Weights of a small GPT-style language model, trained from scratch on English Wikipedia: 904M tokens.
Each number is 500 + 40 x the weight over the matrix's rms, rounded and kept within 0 to 999. Layers, rows and columns count from 0. Numbers have three digits each.

# down: layer 2 MLP down (transposed), 4224x704, rms 0.0354, rows 3690-3756, columns 384-447
# gate: layer 2 MLP gate, 4224x704, rms 0.0352, rows 3691-3757, columns 384-447
# up: layer 2 MLP up, 4224x704, rms 0.0356, rows 3691-3756, columns 384-447
down3690:501501501500499497497502503498500502502500501498498504500504501500504501503500501502501499498499498500500498500501499502500497498503502499500499499501500500500500497500499498502499499495500504
gate3691:501502500500503500501501501501499500500500500500501500500501501500499500501502502499498499501501500500501498501500502500501499500499501500500501498499500500499501501501500499501501499502502499
up3691:500500501499499502501500501502500500496500500498502498502500503499497502496501502499500499503499498499502499499499502498503501499498498500495503498499499502497501501500500502500499501499501497
down3691:502499498501500499503503501502501502501498500499500500500499502499498499499499500501500498500499501500498499499497499501502502498498501501503499498501497501501499499501497502498501504499498499
gate3692:573430563629570480461555522375535444479425435610650396453589510393568417478541540445398495587330478554435540458393480476553408492531444542485619440453433330403597510489476497536562497429604443
up3692:427454539580583635408541429538514561421451434593426418473598606508660474450426466487498637501357459542511567535438538411490543396538462550410625487503538458458470373534547495625429525566322479
down3692:633469517481464520525479472506564510481602429584553516544540520560516522595455472506512582487437470473366408625541643483581553493509459507562481551552490515543474537637567553488401576373407411
gate3693:493589516520508523490439458421596469464589440410489511467556459535482491585508387595535458422481502406466559576528549499524471594526497490516538460417512556501457422474574624467453510495457565
up3693:561599545622450361409466432349467508403575533417462595583418615599508532518511429499483551567553573490449590473543467509510534521472518419525546465503556520498503508511514666412529464471517588
down3693:507491434511567501454542496393459556418500457443595545495398510553457504444376478618667428445503633542496420401470547504580545676572522542454421425567577495582397550515519424644532619541589520
gate3694:523454548492418468477526515508514465516506525487494512544496482486472545492464463501533504478571502515482498496471491500514506464509507492524468484489522504519502519505529475488504494507500493
up3694:526470549500422463483510506521510473513499522488507501539493479487480528502465466499532510493566507516483500499474489505513506452508513500524469486491517505522509526502528469493506493512498494
down3694:513501516485474505453483501519492496476522474506493511501493510469475501509482456472499517530528506519486468467500465499479508476501485485490475501528494525485510529504485518514506529509532479
gate3695:407411561451414501592474539357465495536508447528582499639561392427513505509361579564543369453487443436569472437499475506451483397473553413458507643584388466459414522521557521468504488426489538
up3695:403443502534305546445508465589538502485442514480342574454499529487400364533627387460462526459591570459345491424556453522602610449465403596454485445414391613415450564347517500566558471528580419
down3695:470594337484602496542574552530476557563285505486445564547450473492486431512504498398451583620478474528386557324576447357400367534531438459490584553429468470537511556515409506490544536481403387
gate3696:512554524412468604590443595588389425512561432515544531444513487507518449375550547393522458447399476426504578562523444502441392510545550449503419456527551400515558468533432529469603603570519381
up3696:388600516586497587466433627623374426515500458466513527417643458591479511430514557392605489418373474549443532587470394494476479436537508429459480582503492478446518506528441583416598561474536492
down3696:487494534525459507555474479556513509551482446476605485425443500501481570316497593549562322551538376510466630478397557470467336458517459448478509498583437592520437492585484504609413597559377479
gate3697:498500500501501500499498500500499499499499501501501500499500501498499501500501501501502499499500501499501501502501499499501501502499499499501500500499499498498499500500501499500500500500499498
up3697:500500499498502500502501500500500501501500499498500498501500500500500499501501501500502501500501499501498498500501498502500500499497499502500499499500500501499502500500502500502499501500501500
down3697:502501497498502498500500499499503501500501499499501501501501499498498501499501499502499499499498497501501502498502501501499502500501500499499502500499501500499496501500500501502501500502500500
gate3698:499505498505492496497505503502500503496499500502496495488501502497485496492503498500515510494504503503502506505496500502498502509491504503506491490492497500493494503509498499502498506495499503
up3698:498498503492507504505497501500498497506504501503502502514500499507517501505501503500482487505499500492500494491504496500500501489509497496495510506508505503509507503487500498498501500507501500
down3698:498483512497497503508485499510496492501500506500505507498500494495508503513488488488504497501507496507509480503510504494505492494510505497509506520509500502484500496505507511489515493501501486
gate3699:407601483374621357550452431416450399549527509545567542555453535575511444388617528471482532518631575514493554584593479423548491426573441535467436488486542487419493603419543595497449512497469466
up3699:546573457369498471519425513493521488456480583532514515494535564468537583476575523484486465530565491520512494550644539440501437409489405438436454538512536360410467526401489523491445512495535573
down3699:502427523463426503576458646459502436479563461429510531546522537426496516482569613518428450492472480539536551497556453517480527455494551510524506534533471540596532556575495492556521608535443460
gate3700:500500500500501500500501501500500500500500500500501500500500500500500499500500500500500500500499501500500500500499499500501500500500500499500501500500500500500499501500500500501500500500500500
up3700:501500500500500500499501501500500500500500500500500500501499500500500499500500499500500500500500501499500500500499500500500500500500501499500501500501501500500499501500500500501500500500500500
down3700:500500501500500500500500500500501501500499500499499500500499500500500501501499500501500501500501499500500500501501501500499499500499501500500499500500501499501499500500501499500500501500500501
gate3701:499500500500500500499500501500500500500500500499500500501500501500500500500500500500500499500500500500500500500499500500500500500501500499500500499500500501500500500500500500500500500500500500
up3701:500500500500500500500501500500499500500499500501501501499500500500500500500500500500501500500500500500500500500500500501500501500500500500500500500500500500500500500500500500500500500500500500
down3701:500501500500500500500500500500500500500500500500501499500500500500500500501499500499501500500499500500500500499500501500499500500501501500500500499501500500500501500500499500499500500500500501
gate3702:488486543534585535532472476441452502506522532431480434484516511519499458490487497538422505522450552404522529527466517479437495513486422492549538536555468503542592523547542467525433485533517454
up3702:537477547480487505551479533464458468476499561448545423514495528526501462453520515526473399531506566399509478505503518495431517500513426470567546497529443513577522469574517496488442441524524511
down3702:514462413520530550441517484433497458530454506584409526484525508503499491541512472548468561513443525505493477426444405617534558396453517546567456527601508565495419429543597466435475580418481496
gate3703:575498503438567475478591538377471453646525442427499490458520390539474508476507606511417612424519529444567575503605454450561471605409477435538429447502467556567610493508508533432469493494496537
up3703:499539495496509595575538524512408389581599471381525528541543473528523541315465556418359473454507447613597536461492449509472440485378453495567402501464461660530589428479574568503517496581538554
down3703:519525443515458535633435498466542507543461424431561545551607483469441482536480454413452451436538545502634517454537434539570431503527522502511627549443470559477581558447493606546456521462510630
gate3704:447445487443485488575428397516571540579541509559411502459545632592412427460591564356329511446526480435469639547462618472376639590567374517473413511336552466558507407713517493471705493498520577
up3704:525588577533478480390597581478449522457437443415513517514511411444577654528475452509611416501530500583481449414559469518592413416426520498498556486648455482490534571352520482540427474409472500
down3704:456379452566540538467490555512483557455493482593398482368544537530487540609397597494585572487504504544502570366575570552485401417343384548410516423543435444459519517562498569420470557530469490
gate3705:492489505506501498503482502505503499496498504497511491496502511496491494501496501496499499503507511505489493515498495482497504489504506504498507514495491493498505501494494505486494488511501486
up3705:509511496495499500495518498497499500505502495501490511506497490504509508498506500503500501496492492497510508484501505516501496509498494495503494488504510507504497498507507496514503512488501515
down3705:488505511510497509520512504497516505499513491505490505493500505484511511503512505510498499504498485509506495498488518483500493507488495503488501495501501499498487489491489505510499502493505492
gate3706:494388536487444457537373595433503492536451491452480458507521507445504481488483506501560439441550473505464533409385437467660463492578398510501493467489509394510518481419549419517576513528557432
up3706:498419498501446419558434567481481513575346527501538486423468534430468524520511505491612441450520436555506620488424465512581480422646526501535563494537558456538547434479640463504483522469551486
down3706:459531518559596576505557497558487526631498461432430487529478544375515505547554521413555318470609459507553515467597499410445530470592509483419496427504554511505511499395563405513349672479478603
gate3707:493480507512477499509503484517491506503510500477498485511505498491484521478482516494523515486515490499508484515492498485512510479485518486498486486485485527485520509495495493507507517506501491
up3707:492488489532518508490497505475509493485496485515508496498502500520557473527523496510470504509490493511492519480476502517476520533509477513525499539520501459484494483485502520510500483501475494
down3707:476516501506531500502496525495500518497484493497516503505489513526516508520490502520482511482515491486506517500480508493512521509518489489501512493511514484515500486483481532504527484502478494
gate3708:622579506347588407501351474444424513465471547660488552436512530533390509494460520534442513468491458538454391543489501490607421534449611447546406499568601518547539541497531452407412428421568559
up3708:383431506547330514577638500621453349547465466414507444555443549487493491536517491417555470457522574578517537430376504466463519481494390433489483472416390497447443538493535485618523626467541499
down3708:465420553513487487552435508501496509535583475468557505388580364558406528533572406505534548564481504556557416372508478631518500389494424451603527481526576614454706549523425475625490533508548472
gate3709:501498499502498500501502501500504496500498501500500503501499499498502502498502500500502498495499501501498500499503499501502502500501498499501502498500501500498500503499501501501502499499498498
up3709:498499499501499500500499500499503501499499503499498501501500499499500501501500500500500498499499500502496500501501499499502500501499501501501500500500500498499498502501500501501499502499500499
down3709:499500500500498502498503500498500502497499500498497501499501497497493502504501500501500501501499500502498501499498499496500499499498500502505499501500495498501500503500504501500499504497501501
gate3710:500501498498501498502497502501497498499501501501499499503498499504502498500502502499502506501501502501502501500500503499495498496498499500506500500501497500498503502499499499497503502506494498
up3710:500496501504502499501505498500505501503501499499499500498500503500500500499498498502500493501498501499500499498499498499503503503501501498501499502500501499500500498504500502498497502498501502
down3710:504499501503498501503500503499501501504502501499501501504497505501497502499497498496500502496502501498497499499498502501500501500505498502496501501496498504499500505497502496494493499502497501
gate3711:498500500498501501499499499500499499499500501501498501501499500498500502498498498500501499500498499499499499502501500500499502502500500499502499503500499500500499498501499499498501500499500498
up3711:500500500501501500499498499500500500500499499501500502500501503495499498503497502498498503500499498498502500499501500499499500502500500500500504500500501498498501499499500501498501500503501502
down3711:501501498499502500503501502504499498500498500498499503498497504498497500502498501500501497500501499500502499498502499498497500498502500499499502499498501496501501498498499499496499501502503504
gate3712:491482509485487471505510500505537492514501485495511470510505475499562516489456498504490500472507493521484534513484501500486498498528474500502510479505498497531506510512498497508491515526492503
up3712:507475507504491485514522496511548514494496491481501488499498484502549501489453514501485548476497508521506548515488516498492499500521478500503515479493507496530493517503499507507493501523499509
down3712:515488507457503473516532501523522510500480475514526525515519529484522511503521515519492538524510523529530512508478510479501538465541470522478509463510516488536512511523506494517502505489500488
gate3713:499500500500500500499500500500499499500500500500500500500501500499500501501500500500500500500500500500500500500500500500500500500500500500501500499500500500499500499499500500500501501500500500
up3713:501500500500500500501500500500500500500500500500500500500500499501500500500500500500500500500500500500500500500500500499500500501499499500499499500500500500500500500500500500500500499500500501
down3713:500499501500501500500500501500499500499500500499500501500501500499500500499500499500500499501500499500501500501499500500500500500500500500501501500500501502500500501499500500500500500500501499
gate3714:500501500500499500501500500502500499500499502501498500499499499501500499499501502500501498501500497501501497498500501499498501500501500501500499500502500499499498497502499502501500500499502502
up3714:500501500501500499501501499500501499499499501499501500499501499501499499501501500502502499498500501500498501499501503500500499501500500501501500500499499499499499499498500500500501500499499500
down3714:499500501499498499499500500499501501498495501498500498498501499501501500501501499500500497500497498503501497500498503499498500498500499499501499500499499499498500497500502501502500499501500500
gate3715:534672521493572440559554500512584472403449437493549452555508454564481462535475373530541505527537485517376546537622503536467476564395617469507596530459416489573513541538587374431573531499397433
up3715:459579463389481506478470406409455538536589497561478497545470512402436440370500453501415523542478531510486395584625436500379404361489453495509426538403553379502535541507427489449480509437391515
down3715:565439558485453459576459610473557428557493590493425413458510396458505521427555597588613452506506486607531378515469539579400444620634529558454483532530410575518485560504302533471362393534549564
gate3716:501507508506496508504513501487513485514503504486492496496495520504509489498499508506482493495524499516508486507490486471501492512501518503495494506485506495510480513476490502494512521501484486
up3716:502506508511501500507506493482522485509494509485496497500492520504511487498504507508485498498529495508508487505487492468506489513503516503501493505481506495513485510479490503490518519508480483
down3716:492491495486499517487525505475501496494506518479502520479476521517508464493505500481493518482543509504530508494501531478494475512496504510507498490502509514522487493482501510490511521511488500
gate3717:494498484509503499497501497505503505502502499512505498499502503501499501497501501502496504507511496503503504496500503492492505497495487502497503504507495501500502498497501502505499498499496503
up3717:496497487505500500499500502503504503506500498507507499504501500499503503498504501502497505498510501501505502496498501497496500501497488502499504504502497500498504498504495499501503501502497504
down3717:492495498502502495494489505493501502506499504510515495507508503505496497498497498497495497510509504500507501500498495492499503498497481504497504495501502502495502494506499498503508499498490495
gate3718:500501499502497500500500501500500500501500499501502501500502502500501502500501500501501503500500499497500502501500501501500501501499497500500504500500500500498499499499500498498498500502500500
up3718:499501500502499500500498500499498501498499500498500500500501500500501500500499500501501501500500501500498502500502500501499500500499497499500502502501499500499500499500499500500500500501499498
down3718:500502501499498500497500500500503499497502499502498498500500502502500500501500501498499503501500500498499499500500501501502500497500499500499503502499501500505500499498501502501501499498502502
gate3719:608436435516583533497539592398521519491519502545509384436428494490524509642458515485483504503453549419501451572431535434502484554457499505624456491456480496469450431526491460588590388568364477
up3719:598472504451577458502542549374547442470450484620472437494423548445533472587456540463563511472436547393507545512478519417474399577498532374580474543596433452463483511516545535622582400588402499
down3719:414616538398476538465477562465506438355445424580472522533462598561499524472476446501484491472414519444448548475508459518370494477364542429543506482546529503469472578505501584543515488559466531
gate3720:533378520636551552556516476464447513486512432587421489553493505471467519551505427487495490518449469552535384545519458528327523461465521515442461613418482475493539428480583465556554392531543480
up3720:519476585454499465541415468501517554564465428386511507497469580487502507436469439469520418539564601389499454621443521436518424522512450498421487393453473433536534653576495491512493514555572452
down3720:468455513516406417560366565527548549420500466523525440492499509483493473593446568487469415580518506482489486536422510405474514525563456560535407593416476605465521548552491566562570537505489462
gate3721:501487502502522501496488511476467500495481528506491494485504480502504498513491521497536502515478476502515469511499481501485497518486518486484510512487485494499495479512506499487485512502494512
up3721:490503487487496497493521493497486506515488501510482492512513503499486489506486488483521485480502473495507486489500487505489507487496498486498502508493510499505489483471497479497492508509521507
down3721:496471507496504520512472517497524508502488493499465513505504491480488483516502520526505510504504472489473502530489508518516480524492482534491508513501530460517511508477510512476517517496511499
gate3722:595526475632517467453525559433505407507503500485605538476486532609580561518528471567462516501510489585466413524460481433491477472526559383559618476379463444407518575525515477465425561502535583
up3722:464361583448576473505511474492425580484470449472467478530537671358421447558319525530540559490500555422515518531541456575433482542515385515432502453522602586545571534332489489593487433393499492
down3722:416517542562474350617594441404414582345546487516682504466518620394457527454486462487544525536618405499459460468375474514366511444478512426542560617536520495398425491414589457527540475451514591
gate3723:496560507565518507468521511549467493485477472560525622459540535512492480541524482569512411503520564555492482580458472633521492417479479480557483552483570450391512518506490476485418449503502472
up3723:510535536542479521455543509517468503483451457557510636479517534534471462550492521555529393476468537547528497554481477596522488465496478503543498489506553481430538506456470497513423459470502476
down3723:524514546521573491491460525490520522427429461550459433496514526556559514498499492446492592455478486404489425523426508501490472575512467417528501509452478468504565487512524429441530509524509513
gate3724:538473511560480460584514535525535527534504531433555501514515460463522501465496474545471601466508513420548488556460461538478474497495506466450476495471553516472513484447464519558493525482472439
up3724:535543510515522469501494522493458536520468535443541485520538465454474493492504450529498645477490470433566470546471455526494525479479525492447490520500529511438479525466440527527534496453509441
down3724:545486515460526509552469545461499521484527527519622504514438520460517466529522484560460511510505455495524492535453395529454579524478409565438466518481543495457507477500498520563503412479447474
gate3725:503497514485511494501501493506520514502485481496498507510480510504485494502490500504501483531522516504495505512503495526482501483497496521475519497471501496509507523498494515504510504516494501
up3725:499497508492501497488496497508519515491480487498491503509488516495493500507494505499497473528529518506496503501509485529479499482501503512483515509483499490505500524499487509494507507500499497
down3725:512497523496501504492497474475498482522498475508495511507502503504491527519512491495488512520499484482515506518532506502507486504499523475486482508487479510521513516499478491506533515481503486
gate3726:453364557558475530584585537500511532502489641384475376412516475418579563479462463671404402555478359444409483541430450568544491620533565497627709391402420563595470573444493624491441479572535534
up3726:552359380525432553425391431554471353560524605599608452700402540627380303435432558511574528538541658476565587573441577500392409406310452646562538435438447484448539383526688510429561528440505656
down3726:451465562510509556469612591354546405407492424514494405557539481464497570406561407509529614478518353557598422534462398419484531334493566376401483562498375577510586563429482587545526611497429458
gate3727:531490478526518510501506554563574524462530542533522476555535455479541493490545469496476597532507450506472471483510515519527557496511498576555501495473569425616504499524466538468495495502497497
up3727:523495468510508505501504555556584516456522551523524465537536471489543495504545473485471583538521453497478457496516505522531567498501500576545481493479556417602492490530471525464501491508489504
down3727:513493488453533498512545476563515536478451510566507487551449444491520458551527497438517503550479546408533547514472521493461463521663492474524540490538521483464507561444488488480561559469503492
gate3728:500500500499500499499503499501500502500501499499500501499500500500500500501499500501500500500502500500498502499501500499500501500501503499500500500500501500502500501501498500501500500498498499
up3728:501498499501499500500500500499500499500499499502500499501499501501501500499501500501500500500499500500501501500500500501501499500500500499499500500499501499499498499500501499499500501501500501
down3728:501500501501500499499498500502499498500500501501498503501500498501500499501498502502501499499500501500502500500499500501501498501499501500501500496501499501498501500501497499500501498501500503
gate3729:500501492507497499497501498496502499500498504500499499499499498499505501496501503495498499499496502501500500500498502501495499498503505499498501497502504501499501501501498501497504502501505500
up3729:500498507495502502499499498505502500501504493501501500503502501501493500504496497504502498506505496499500500497500498497502499499494494503502499499499494498503499500495502497505494499496496497
down3729:497500504491510512502504495503501510501499500496502507499503506497492502498505499500505500497505499501510503501509495495499501497499497494506499507497497506508493495506501498500496500499502504
gate3730:503517474509498523483475529509499503506492469476494462501479494516531528536487502458484502507506502506511493500476490485506507491474503479471468515505488547480507536469490484545515506486466493
up3730:502484518493498470512519476501501497496517526520510524505516504480484469463497500535508494494492494492502505501523502510495490501523506514522532484504514463523492470525513510473491491506531505
down3730:513515530484491456503508458468499488469472504519534509494486502508487494503511497533521516482541501495542503484511504508476456476504501476525488462512474467502485434513454502447485506540529517
gate3731:527520444629505538518409512583610520580432480494451483373498451457563477462536431440470663566479528430388473433604455618538596544453539458360540574430533515415519412514573515498461426535559370
up3731:438566521574357601767343546580604605420455336357545531539458510541465433485493380446368550394534516511604538350458479520523498467320486664367551442343460460433632404580521436453566473476657464
down3731:413482483398527512587461577518529488522494445486497497464481456562539543519665438547471657601562405529416483416424564547585592599479472447561499501540576482512445596408495489462470380499563635
gate3732:523473522475454523448556455553501448501493480479520551515460533592513472500527476455470459522460515532492474532515458489539490515582466539534500471512524528514564433521452462518517572529469479
up3732:504512520477493501469543470524501463482526486488527508515511500540537491532501487491467429518502482509500480548450458506561478556518513542496463474494503517495510449498472486509508536521523490
down3732:529588440531492478519439470431487548423528506452501411553530484491532515488515538484528457511429566483486505575490580504549499550521422502495501500448506489467568438469463487542557514500487567
gate3733:493507493504491508507512501514528495507517491504509499493501502484486491501488514510491528497504503495483497494510504502468490503494495502486503495481515487507504504507504488507496502505501487
up3733:498508496509480498513511501506528489503509496497490488492504492486486500495485503503482519491501513500475495507503498493465495508502499498487498506485508494500502505516504492508507508517503489
down3733:505496500500477498498522523518518487513495482487523512488518500489502492499479486484507502485530508478487513516493504491510500509483506480510488512492512468490517498507506496521504477525493474
gate3734:531388364588479531477473490397523397446544563491555530549504487699547508452524456543510592577491388629527500563533388577535535552428415495563586397559545554313442504514563519420568484411512423
up3734:366504514529557525511518481507534608516466533431476494440363463261394497455618599458536627523488417539539423523477512552589547449493491503677480687564508502544509474436534535468518443532510508
down3734:434622654673566667523519555590592599511449535509493512419476380405456548342616430506535553500490624542657449407534529470520390519507543363631603489443501506593694480542446572559561580522480453
gate3735:467450476502519478522495506485483540502516467486527499475492474468536459512462559542544530529485505514477501429481539571519540478582549519458557507514503465495520524559498478491515515453568516
up3735:537551523493490526492505491517526451494489537514476506541525549538457540481539442479466478484501492481535494580518447435475464523419455472527456497491486541505464479425495507510473486552445482
down3735:577524492508550533450521555536482565519488530532470485544478502560480459525516503439490478607481534499511527515458454492451514483442482493455489595560423528496499457449395521498503484545548473
gate3736:481509323481505512394450502654547462499483419505409458615473489496464459366484384452538473501510480500445590360528560557482516351599439572470553499510550577552584562475423367465494418528474617
up3736:462457555444477522581521384675563480437541572404369391448510464529298508357577560369382548615570486317405535436424455731376470610450418485704543566533525531661557557510497626353592550513531456
down3736:615559526433448392594448538621540512444557550594626547384496559467481544497535548501480381461501456631502604604564452378451542453534555542436498486553380377550563505452533525453437539485597431
gate3737:501500499500501500500501501501499501501499499500501501499499500500500499500499500500501501501500501499501502500500500499501499500500501500499501500500501501499500499499500500500500500501501499
up3737:500501501501499500501500501501500499501500499501500501500501500500500501500501501499499499501500500501500499500500501501499500500500499501499501500500500500499500500499499501499500501501500499
down3737:501499499502499502500499502500501499499499499500500498500499501499501501500499500501501500500500498501501500500501500500497501500500499500500500499500499502500501500500500500499500500502500500
gate3738:514507508516535490512499474518501502493497484493511523496505519494519475496526513466495509518522535510514491495510514499497471483492480500531497501523528512485505484488507497494504471495510510
up3738:514507508519534491514503470514504504493495483498511520500509520498523475496528515468487512517525532514516491497507513498496474477493480498530497505525530510485507482484504504491513466493507517
down3738:512440537498514479513475480523471504514489476522529518516516474492568476485470522488490483502469517490514471499515489519491462500488470511496488496537536488476503487515500513505515499486506509
gate3739:554479508539504504481525444509478476498510509469495524532487499454448447513516474487504505509532509475493498501494495501457482500496481515473483524471487436476486509510517537528526532538478498
up3739:454510493465493498514475550486516523503493493527505477469512504542545551482483521509490492486473493524507499499508501494541516494501518489522519478526515553528504496490488464469479466472517500
down3739:465549534509509461485509479501510496494488511531507480491476513513519545468480514525487531513496494501522490514550479414545517487487511429496490489495497526481601490497480468518491487486473477
gate3740:482381567420532476424414426474429356581546585569517503550496580499449497580513387427463528658556552440558502487438473479485449564423466556526480459531447481436620506428469502625499502479574457
up3740:532399488411538523479547463463428445538453564512494514585523575552415539577449382470451541570515550460521473510486465495524506477467458564534484450617472509503570475463582472592471460509634450
down3740:524571448430429476464355554419524436549364513514404482589478520480415553389630420329541545456474428496462545515437533495447520517460661487663534418583342408512455451499585462443369457490539416
gate3741:500500500500499500499500500501500500500500500500500500500499501500500500500500500501500500500500500500499500500500500500500500501500500500501500500500501499500500500501500500500501500499501499
up3741:500500500500500501500500500501500500500501501500499500500501500500500500500499500501500499500500501499500501500500501499500501500501500500501500500500499500500500500501500500499500501501500500
down3741:500500501499500500500499500500499498499500501499500499499500501500500499500499500500499499499501499499499501500500500501500501500500500501500501499500498500499499500500499500500501501499500501
gate3742:501500503505498502501500501498501499497500502503496500496502502499497503496500497499506503496500496494502502497499499500500499499495499499500497502501504506500502502499498496502498504495500500
up3742:499498499498499497498500499502500503504501497495503497503502502506503499503502501502493501504499504502497502502502499502499499499508496499501506494499499493500498501500500505496500498503500499
down3742:500504502501499496497502496498498505489499496502504501502498496503495494500498504500495496500502503500495501501496500495497503499503505503497509500504502498501503505503502496498499500506496500
gate3743:501500501499505501501501501498501500500497501498502500501496506499506498502502499503502502498503501502501502500500499498501499498498500499496499502499502502496499500499498498501500498499499501
up3743:499501502501501499500503500499501498500497500500499502499498503500503498502501498502501503499503502500500502502499499498499498499499502497497497501500504501496501500499498498500502499500499501
down3743:502501501500501503497500498499501500500500501494499497500498503498496495502502505500505496502501499497505496501499501496501499499496497497502501501497496501498506501500503494502504499499497502
gate3744:495510489497502499518497501486512501487496489503506522503471498496497519504485485478475502487507486529493513501497498479496511502520507483510500496500502483512492498489512505492501518488498500
up3744:501501507509509495494494494492487513504505500499498497497519503494498468507505516512494513529488507490504505491507491509513479508492502527479521517504507504484504509516491507507498487509517496
down3744:529475505519502519503503518510507501505492498496519484486499506484499487501506501517512494500491505492510505499494513485490492493490506483496480492513512502502484490526505499508505475499491512
gate3745:472645380412520484555526585464540433576495522456539566468549626466418537494535425533580456469475422613497407436542461550433507443546456491496367593242530423485427659397487444492543400598561375
up3745:471572507507690538493425420574463477539527669547521567534454484331649495450436604578550615597597514489407439452427363485536532524468430453575452437616510560507502480483457535420477611538586527
down3745:590403523472338417563584492471532569396532674564476582492548506548440421421494582540433661571466507426445520476567596374299510416584525481438533495674517507424481408465509493436442527542461462
gate3746:545567564399461568540550393482507520410559548557622500471597580508487438492422636580569412547504494404373609567373551477571505502453498565432476584602466389548480503541474537555541575382544593
up3746:523418339545544479552450472436549507502484404444480540546505580471456471496579408458429523392421585541666434404433524498559514475489475465607571361398540551466520461487424522407501476581459448
down3746:432629545468542514575494494505554452506477330471422613482469462562545436527389630332628570442424475447529483390510474570446564450615522570535589452491402519582521491545413377534382452539408573
gate3747:501499503494503498495503503501497495501496504499499495498500499502503503509503499499499495497498504500503496502502499501504495500496502496505509501507501499503502497500497500503499497505501503
up3747:499501499510496503504498498497502504500501496499499504501499500498495497491498499504501506505501495500499503498499501500497503499503499502495492498496500500495499503501502501498500501496500498
down3747:504504498496489503497510505498499498506503495497502496501496499498495497494495499501498508507495497497497507507494503508503507490502503497503496489496496500495499501504505489503507502502494498
gate3748:497505494506509500513506496490495492487507498494520502502500511487513502511497508489492507489507495509493500500480502502483492507508494504494504500501499511497497516508493497505492504505493505
up3748:503498503494491499489492504509507508507494502506482497501500491514490498488502494513509494506494503494506499498517500499521511495492506494504491499497497492503500487493507500495507497496504495
down3748:504498495511506503487509489479505496502491496496493488503493484520500497481524499505494500503486480510529511509514499499517501500494522503487490504496502485496495478488498503497506487478497484
gate3749:500500500501501501498501501499499499500500501499501501500500500499500500503501499499500500501501501497501501500499501498500499502499501500501500501502501500499499501501501499501499501501499499
up3749:500502499500498499500501500499500501499500499499501500501501499499500501500499501500499501500500499501499499499502498501501501497502498501499500501498501501499501498499501501500499498501500500
down3749:502499498500498498502499501501499500499499500503502503497498498500500501501501502503500500499501502499498499501503497502502499498500502500498499498500502502501498498498500503498501498499498502
gate3750:437467536499485497492496514506506529522509495508537485507523499479480528502504490496489508472513486499531494492499495505514491475506456526524486491478479503474533486516487496538507525489510482
up3750:464464533519479501497495510520509526498506508509516494505501494493458504513500486519505514475503497502514516488507496496514514481512466519520504475484484517484521485491504499510495509494509491
down3750:480452480524509520503538516506491464496496537525511490524493492522436493443535491521496460470477496485484484468491527452473491491518463494479534501539489468533504508464519514442485489489480504
gate3751:531494511468508520478508500495494504500505503500499474511495482505514481501507519482492504472522509487506477501512477505498496498510498488515514511520505483509503506502502528511492488490494525
up3751:524495510473505521485505501494500502504510508502506476516499484507508483499505513488495503469523507486505479502510481505499497502511497491515514508521503483505504502503505530512492489491498520
down3751:492517464462479502474514497478495522505524483482492495486471467510485486504493526507490488513484517502518498515523464513495536506485489489516481499537444485511534499527493508503464506488510522
gate3752:508522506509525478512503468467475468482528488501488543488479530489479524577473538455514459499497520502475461567479497460478454538470533461488511496511553522523477445511480440499523525506525519
up3752:478485474484487506498522541492483517516451541529490448545527467495532460465492445522522495488469471503525516439493534554526503502525476543507492497469451514514542541497513536482487485489464486
down3752:582500500510520474486499486473499510513518461558523518465519489455497487420499482496507530493539428494537495507526512451586571522531456409510467498522551504432415514492582512456465503503476512
gate3753:500500501501502501500500499502500500500497501498499501501498499499500499499499498500502503498502501499500499501499500500500500499501502500499497500499499501500499498501500498499500499500500502
up3753:502501501501502500500501500500501500501499500499500501501498499499500499499500499499501501500502500499500500500500500500500499500501500500499499499499501501500500499501500500499499499500500502
down3753:499501500501499500499502502500499500501500502502502499503496500500499501498500499500501498500498499498499502498500498502502500501501501501502500499501501501501502501501502499500500498500500500
gate3754:521480452502605529360651472639658509414499558485538518555541457471446447662333575402505394471426632222719534416488385515413640570580508492430597506565508473563481471532571528484377541570386562
up3754:492473426329461519470602436556512532367581672464485542565601545443572288579374473373453510540488608338567505443559440497402591495585567472500533501429607433391469518544492586754299436609601594
down3754:630413428457482446452488541520461658416619502418363550545689440545486519462473411588446542555516463528508493448486286395373437389586557496386477500596481516530559295465401489576470616445424551
gate3755:500502500501499500500500500501500501500501501501499500500500500500500500499501501499500499500500500499500500499499500501499501501500501500500501500500500501500500499501499501500500499498498501
up3755:500499500501500500499500498499500500500501500499501500500499500500500499499501500500498500500501500500501500500500499500499501499500500500500498500500499501500500501500500500499499501500500500
down3755:500500498500499503500499501500500502501499503501499500502500502500501501499500499500500501501500500500503500501500500500499500502501501497500499501501500501502500502500500499501499500500501502
gate3756:508504501495499500509492496495504503485513500500489509496503494501500504504499512503510507500492492498496509502503501504502496501496501502496498501516503507513493501495498507498497493508496499
up3756:511504499504496500497487494500505510500503499495490497499495504509499492505496501495503503501504504501508502504491505501496500499486496504489481497493503502494491503504503491490495496508505501
down3756:498501492497502503487490494496506510497508493507495488502507510519507512497502498490502504507495516496501501504500504496508509501500489506488502502503506498506496522502498488482479483509501501
gate3757:500500500500501499500498500498500500499499502500500499500500500500500500499499500501500500501501502499501500500499500500500501501500500500500499500499500501499499498498499501501500499499502500